config.yaml
n_layer: 8
d_model: 128
n_head: 2
n_kv_head: 1
head_dim: 64
d_mlp: 512
vocab_size: 512
activation: "squared_relu"
norm: "layernorm"
norm_place: "pre"
norm_eps: 1e-05
positions: "rope"
rope_base: 100000.0
rope_fraction: 1.0
qk_norm: true
attn_scale: 0.162
bias: "none"
tie_embeddings: false
parallel_block: false
extras: ["capped logits"]
init: "uniform"
init_std_qkv: 0.0487
init_std_o: 0.0605
init_std_up: 0.0697
init_std_down: 0.0697
optimizer: "muon_variant"
lr: 0.00772
beta1: 0.95
weight_decay: 0.0
lr_head: 0.00651
warmup_steps: 27
schedule: "wsd"
decay_fraction: 1.0
decay_shape: "sqrt"
final_lr_fraction: 0.0
batch_tokens: 16384
seq_len: 512
doc_mask: true
train_tokens: 94660000
steps: 5778
dataset: "wikipedia_en"
Each number is 128 + 24 x the weight over its row's rms, rounded and kept within 0 to 255. Layers, rows and columns count from 0. Numbers have three digits each. The size before them is the row's rms in percent of the matrix's.

# layer 2 MLP up, 512x128, rms 0.0699, rows 378-403, columns 0-127
095:145077121130094147155152121140119159150137107125128116149120118080100133169132130075142155079114131150101134129088115152132149106118119146126119143142113136141116094106082147125124111131138112116103170125147129094184132211171129128130140104153112147141146105134118143185148120126106146097075131142101117178140147117100130103105140125129147150145147099137175109128120105097093138104103
099:151080094129133133136124075113110152115099166138123140129093114112140138139082155135128133155149114191156104123140107103134144170133122130113121144106131106099116105128129102169131087120085102148141134138132124137086171106127148156136106122156159106133120124139105112136129136130169206081126156134165151166137136144148110129155158097117105081167132119141110088123126079097107126114128
106:093086127137133096099104167104109168145100114143136160133099082115150099115147106130153161143109106105103134146185161122090160137135165143097122118149120131124144118129142109149128104116089138126105094159173144150120081146104108132082146155093108145110083118161171135144142119105135129140117142115121188166098119098112124106126133145136177158141126146108150150103161112156107139141127
092:129107172141144098100128107114094112168147122141126117121138119143110114142092124117123135112127137160121167146111107078129139103128122112180132139130149124112143110106114149111138098115115140114085139169144165096086127128098126120085138123092167141101146113165107159120151126119151100155147098113149065109119137130207142165170111110156177121128139127145102112089123129084133172124125
109:101140123166117132164122122114102163176126101095118127088145132129164156136084108177142168168101101114107132134162068119130130130104130128131105162128134150112090164129100110140093114178089137121137102129131136085122134160123153104130112108115118117096168115116118187165118124120112132119122116132094134136140130131111147143113132116094156154094153140118177172085127161141115117172141
100:147148140127072126087106131116114102170141111183136128129138184149132120118135103103129149098156135152118135108115104109090122139101112108101107146129165122115172132152126134169159137131106084111155174124173132138128146083163130153123164130135121142143110176147115102133110121118127126085120062124111094109106104119125092129142128166153115101116154087135085157140117170126109148136144
099:120145133107117126113135166085124155092143120096127196155144150165121132117071097111129129115132107081110133140127103103149111083110149127121090097143181161140122090117145110144085152129132074158128155125148104102099141134118130098106165133117100166136132141102111144158093122151119110122124142123165157154158115082100105129095120089153125116129172114124125170096128118127117149139113
102:112092140175121085139119119119138126088118149154149140165125173113136139146098128152130108104117154130105158147126129100117092148177138130147136118154167092089107094085102108165172122159123118130092130157151113107123145152128165126164120084110107172123117116103083116122152087132148138134102157148115146135128097091134135143165167154150132075120141102113147156102102156093126128112131
094:100145086117122106126096137155097101102118098128131115136153127110177119158115116135098162140177138131152122136140079093118116149126145093142123161138074140107068129145116146113143110084123132137131064100102159146116149105142117111113100093159123110152150152127138105106143088154146120149144127125093139080172160124183130126146150122112134143091118135135113158119155159145151094140153
104:174108120135138128145088109141126139160110097098128130146157143135106116156146129130130071090145135157145112113135116149155149107156141109126145127153144175101157129126142123124147091132120146160160123115140131168110139087124117087134122156100126163087127161102088116095170137147111116100139093167165150127175123088112177074133111117118134113130126145145093154113191097122125114114100
099:144125095157113097103144093140090116074146165129164138092146136103131114137123095102111169145132112090122111107132129087151088096118131148121118130150125104161102108161140114126106127118120108178126099110161166161122118133134105117088116150116152136148179132082153123111148167099120119136130135136146151081113139178135108123132123184155149145138163124138165125086133094096089131149124
107:110098112126101158134126110167124109121104145115130114123140099122143111138139162115151168154128115145067106132122147164153098125131165169103107180162125116116156118140107137178132133138097121122139116091120145124102110142088139106138115135159085113129121161160110102127134094082145105096133094176119087078164119141154122115151137090156118108134120147155111111171157116169146117147174
098:128153144115137118088133166118159158166147133096154138098133199123146104111154099140154154117100122145140158153138133076120142102112161138092142123112146088126149156143134091118106118151123096134102119135120121116126111087139141103172117118115124144168141111140125138178142124137151123145167137085077099125107149143127150110099143088107166104117092126135095123154162081149147167094130
102:116119136132139122121146122109130151106143076113117105114119116134128110101113087149152158141175094114102124144110127112126127156148114126174108099139124123092088130153165123064142153171124192139122098159111149135117094119153132131161158125135166131166162096103149107125129147124127104150119134117072158142164138136117140125117162086139090151147137101095144110130088177160113097093133
112:100134132131130168080093130075137157119136105142117144116112154106133105116105111099154128131098122138131133112132114126090150153102106147095122099125138154069144075159121148128130140087110142128126120065172149122130114097144105096134144120087150112150101109152097125168159148107117109138163147154078110157098157135145136136120128140139194144161171151105112102147140135165130130131145
086:164104145135124116090116104122114164172114096140119117170140128118104186104138161159107152114150167158104107108148143088164112092160157160117128093142086145120097124105158147100113120135122143150090139130157118151125091152130110098152097129190143141183098143161144114131122122118130129123159134142100111127158143124141125158158111116170148185120134112163127150120093118132126153119113
098:111171142127100188140125110149114166102103111142134143101074148115093119132121074102091135143145131106160110089111104103116173113144158085130140089108122130144139135140129169145119126154132151159142129093165146124079115148106078125098091105114164128168130134095138105130115104106156148149154114152124127099122173093143140134146129143161113120149118150176108125105118128140152124097152
089:124104113104159164159146112121104134125132116116095133133158134125139120155136141118140123092134113125154102065121131101155117114103182132156107095187144121120174124125124090117131097168118100103157172165186152140139103143110148119116144136125124104140173127170111131118143165121108149140088131154149114140156108131120159097085139120138102120115112173138110085150098113132144146105185
106:126133117158119150170126137101069124160138109108091136158173108134136142128109126066119085116121161137138132158176131133106114106106150139169179099137106103106137154106125130106121155165129131153165091119136126118126113094129127129154164144155132151121114094112122126119166093154164145108107151130136132111130117108137102071169114162163095146125115132088150133142134122103085146158170
106:113152122145098146135160141165133123200125108119111134099134115132133125113170097142110137112168151132134104139103144071121088147134088161100128116117151105102111131115114169144151108130151163096109085146135142104169164139119083153135110108177148173096155142113178110143178109123108096131117097130136106106119102141109149130116091102105150133116165156128117160127122124145112138141091
104:085111122108131136097169102135113149142106148122144146147111136096112099128157109171114127090124176102099137115119126118116094127158151084106070144133136128169114143127181137149159132094079131156136127100146124160118138119114153130131117147125158109132105124157084141166155168101153130114094084130100099134124115111147129078137159120112104124104118170136091140184099136133163121109114
098:111159168136072141119158100126112113126119151093096091147094117124139126149108137116123147109130088148089145138119109083142114151150126068125162113125141145144146101129145127137123148128115172168132139111132098161138145132153116133154111142120163154140138141109111165109105113104154129118097133101134110123174132169099095115143073068146135103112151170136148159100122093102139135175169
108:166110142124166079122106113166126166151120121129099127123089111102125148099100137131139125094147133158162111119122123149104092140146140111148131168059108124126122097117115141105136140095131103109136127099195135176099142121152108165133136151114148099141118143105132107153145100127129108104130169114168108168176169090122137117128090138116114139136182098117111129112137175150144112143150
099:118134105113125154151149154095139134142173163123102161114062105117150135125135139131131154115141139158136122082172087137097144125131114108144176177110120178116135156103160164107118132125138148105121123116127135075101137143134098105090140109158129077143084133097120157151077155126178125106144151121130132124142129099134118132106121110171137138081131111122169136107130120107095097138100
094:119180104115136174107147142136149094118133130118100114141139081161141140109120131105158114151107149159097118106101121122150146163131107143133169100108155163082144135122104145129133051148131097153092099152159127135081187139137112118168098126136145114159123146122117136121120153153112166128163129087151152117134151127158124145083130101122105158112090131124129121173154122127137134080120
102:164118109113101100087142173150088096109119124094122143143106158157115126156159142145173106167162097098106107151166152122143080127153101135115127122171163140149122148124098186123104145150096132109117138143138116157080143118159126101157106093110102119111097144145110119156126111103145163150122166145090095123106157118127144097142097129125140129119125144164114118112169142093124165106123
# layer 2 MLP down (transposed), 512x128, rms 0.0697, rows 378-402, columns 0-127
095:092165100139165101136135126155137162136145113112156139106174159165123135160112119146099110127115096131095094133144133114127130123133169091097136151155178135141099105116154155111161088120089113108116136187193161087122128092152120178121132113090128111094138144167129141106148142098121091134135132135124151117128094111122114118119143155173123083113113139138132140104175108152131134126116
098:118113151119124092109126139118112111138166130130150090107133162169146131141175114136144149127120146132095122136091128148151165101114148131119151112148157123107126106144129132174101137148136144140107094135082089140139100152110108196102160154148125127125125128138111141150088105145129079144185092125101075127134108157085116147151111103158111130111133113126164081115094184111128099122095
104:134086128122122119092106074105121122135092145162121121130125141142131119122142113098107086132106086116123178167138115134089190147142127150122115152115071143128132116135189124131153145133120115121141102134126143134157129166157160153144072082156131113140124102100153157142161155094126122082152186115136138132095108131115111073132140112132108141123089104125107150141137117142123137172136
098:131159086108126138147120118146133135098146139114158136123154096156121105115105133143124146093113119075120113119124165107126070139090136126109138146096170127109161119103150139141180177144126141119137101117145134130144124082144125095158155163098127110170117173167144102129128168141120114148105144155104166108144155130147116134124126176067098103147158159127144119097148171120143099123099
103:150088102103142134130125122180143138133126087172153105119088190104094110139095136118106123148154118089162124135131105123098110145149161118126131145164135141129149103103130144143113130151140117159115112170142105172087126156120122162081139154130125122170153148172106108095146111151109143118142150079098092136115157108151103124126105121102144108153129114146172097118170154113116176133114
105:130143174133124141104146137129198144108120124158085145098116133132119135055107144093107145131098128125144065084115133126084106105125135123139128125125117126151166137146143127153159174146121130115105098151126122126105106126152170149092106145134111115075102108135136138165165162137130132153106146150084142121119150137086132103151173132140131139131095113126172118122123130131105184151158
099:136097080112139145136162155147150125112125146137137148072117132088144175122124123119107141126099111174095116096104141146114142146147157160113102151200139144140177135120134122107107102122138148131126119120108086140154157109186124141116091105142133097095187114131115147159129161157130118117107122144162101104134160133109155126118129094139130159143152138131115096133165147103136081119082
096:130165142121091128139158133114116168160131139116115130144126122134125148082114146116132116063148120148095083086129098139134144156149131153134097143123109145122127166125107113111077142122121093135185109128121111156107076144180114121090124169160120118091140096119109169140125132103093147148113113113172123131141140161104146127118107155102089153116113143176134150170141136157141116170105
096:081127146101157130128081125126147153125106135097114117149110114149104163135130125148110099104127151099120085104160141161064127115139122109076120123161137129118173151186144091128101098124130093156109139138129150155132127117159137148156090122137086168101136184098101116110163156133158146138102101127130122153106130126122110136115091143086125147131122124119114082161175120111130128165116
110:142099157137130143090155164106096093136118152121114138101123090104099123162117097129138123094097174103135176136155165154158143146137161103120151186169120139134089124149096133108127122070134138082105123115143112143163128136102149134106099148151168119160116138118126157120127105121189126115113081079151134142111133125120153117104141137143130128119111160144119164092123172114116138112101
098:115103114136100150138097089117152109165162107090126117148151143102126145121117140107150110182103154109110102151132107155113114135121147124141121100113132144115158064127117188155119109143136118120117097197087160118180118101145108115135173131126080126121146109117111168158130124129088091132113136122110152107117114105094155158138144111116099112129078087097125105127104166144127125135121
100:123097118162134093114124098122131171126142117165103114150101132125111120124165165149119115144166115104144135162151124088122155118106108129145087111142110152173079170151098104117114149157121102111100134135134131113128136107158087152144122143111092127123146104111091141187102155105101127119113130131148147131079113089072143124117148106150132114150147136049106113134136126139144144135073
096:138156120115073121101099117117095085134127166097143119131143117139136115157125124149107094093150112150118110143103159135148098132147128088182129148132155176146120080127103128090147125109161130123092080143161169116129157146134085125098131157143115161122137156145157130078123123152124140157118135173185151087107130112118150146129140123116133138124137101154151129132059152135117117156131
101:163097099134138151156107085108129097096065151147159124137129114097102107105118152146164112106138099154159121076128117123111140071103163111108120131157149106158147132088120126139125161090077117131126146120138108097108138147102153119123084136150090100173155119135135165159156121133118149130135126139131145105103154128160121123144146175125121113148091153107129168116163087136133145157141
112:150089147120084120154107146145082100167182145103100158174152149125110142146134090153088164125102116115123160117140119144129127073107104152158135133144149153116112151175125120138140125113097114143158096098080111089114145128112123134130084137119135126104121146134108172131125148121132169155086140158088079098138163127115150103100100137118107111132131124118160107133148155137148134141170
090:145181134175100167097138155166128128126118117177112113113103145166129141148133105115095135141150112161106135121146137144145122149139091093114090143155131145119127129091113092134118103161122073111123124146115117168144124127149115088137074105130129097124110138167168109120143129181169143114151123138131101132085158100124141177126104164157109107124151152115111124087133084097140144153111
099:138119122099116118115136147118135138141144166092137147169138161106124124108109098091120140116122143156152151106163092081121133133121108085148127150144126101136128110114113165126162125154092120142134083158109130120145149162160132108157205103129125150146131080149158147073134157119095117120110124159157114155124139115111150118115123074148052130140143102137161131097161100126128133098108
095:079122148138104121141148149118174179112137087115135121150136157170100128118099160119163162145146094110079116143097130104135146128137132131149137135160102114160107133136130107119145156151119162157104087099145125097113114125150083104115138102115107131091145095110138115147108086109093153123141117148121162134110093145104139118076126176141134165109098123115131173145141152150125073100097
104:112127107152120112159143122132119150146120116113138124158142136144132168133094161133140113107185111117142148141130131101135105125123143087161191118100166109096185121150135140086177107078161112083162117160150137126117135163108087134114115095143110137128126120091127125115118127140160109165078109095079141088134110141101146130129186135155103128125147123162146089100129112115127137117124
101:121149137159134106125138121153140136135137134159124111117139131126150121168131145136139165104181120093176136139110109080084136126137185120123156118102141131133120126108080164133139150084075114116189143121144165144108094103157129109069136101073143134143105135083123120137173142158091158135087162139100143160123135093150146164124127113133136133134143118129082106120111128148134130141127
102:161128112133134144131135113073134126135157118115125166149174104128139142127143111180115139151142142139079094124107173155124147129176132131060135113128090117126151064110118127124165136094154159096077138103106152117105133130116126134113121137136084098105116097103150127124144151122142142126140176129131102069131100141117118114178117132087152140160116131142150128116149097134164124126167
099:134142105091124184089114143144110148172114126161103143128107125100149100089147112093171109098167147130126138101129166114142115119126115123116102124110132117112129150124126120161140102170118125171115109162142120148165141185143069138100158086094115107144164135148080132169132130091129136120098148118112159150122089100115132107115163137133125130150156099069121105141125123155163139130131
108:076126072141145126168115147092109146134154130149112160138142171118183124149129149119107142156063115132135136139151120139126126111115099144131115101176133094152147143157099105126154121099159169125118120113146130179127097115125108148123146092118123122133115137156138171112120107081111165107135133141155163104124134131080142101145105130117140156087119108126154127127135126111114178084068
093:131099118149126143084105087132112171129122096177123125144145175123159114163114109109137096121147137097096131138130153129141128173131132141132139118117125109108137120138127095157141169113146064162143126124129118179128071115111143144119188090141158152110108116118131125134149105137147155172140139123093158116101168089097158106115153142122131149108081120153099123106122163139178139111108
089:132115149145090118129097117119120147178133133120129097159175155109112097176119111121099121141130116105117157142133150136125077094095135133114131151157113141123123137138131122158093179116143146127110096147155138128151099116132169142125174108108141090084131076103160137118083166118151117109096175138131109103142091136157117135129128132114139160137174120099065126114082154128135147117163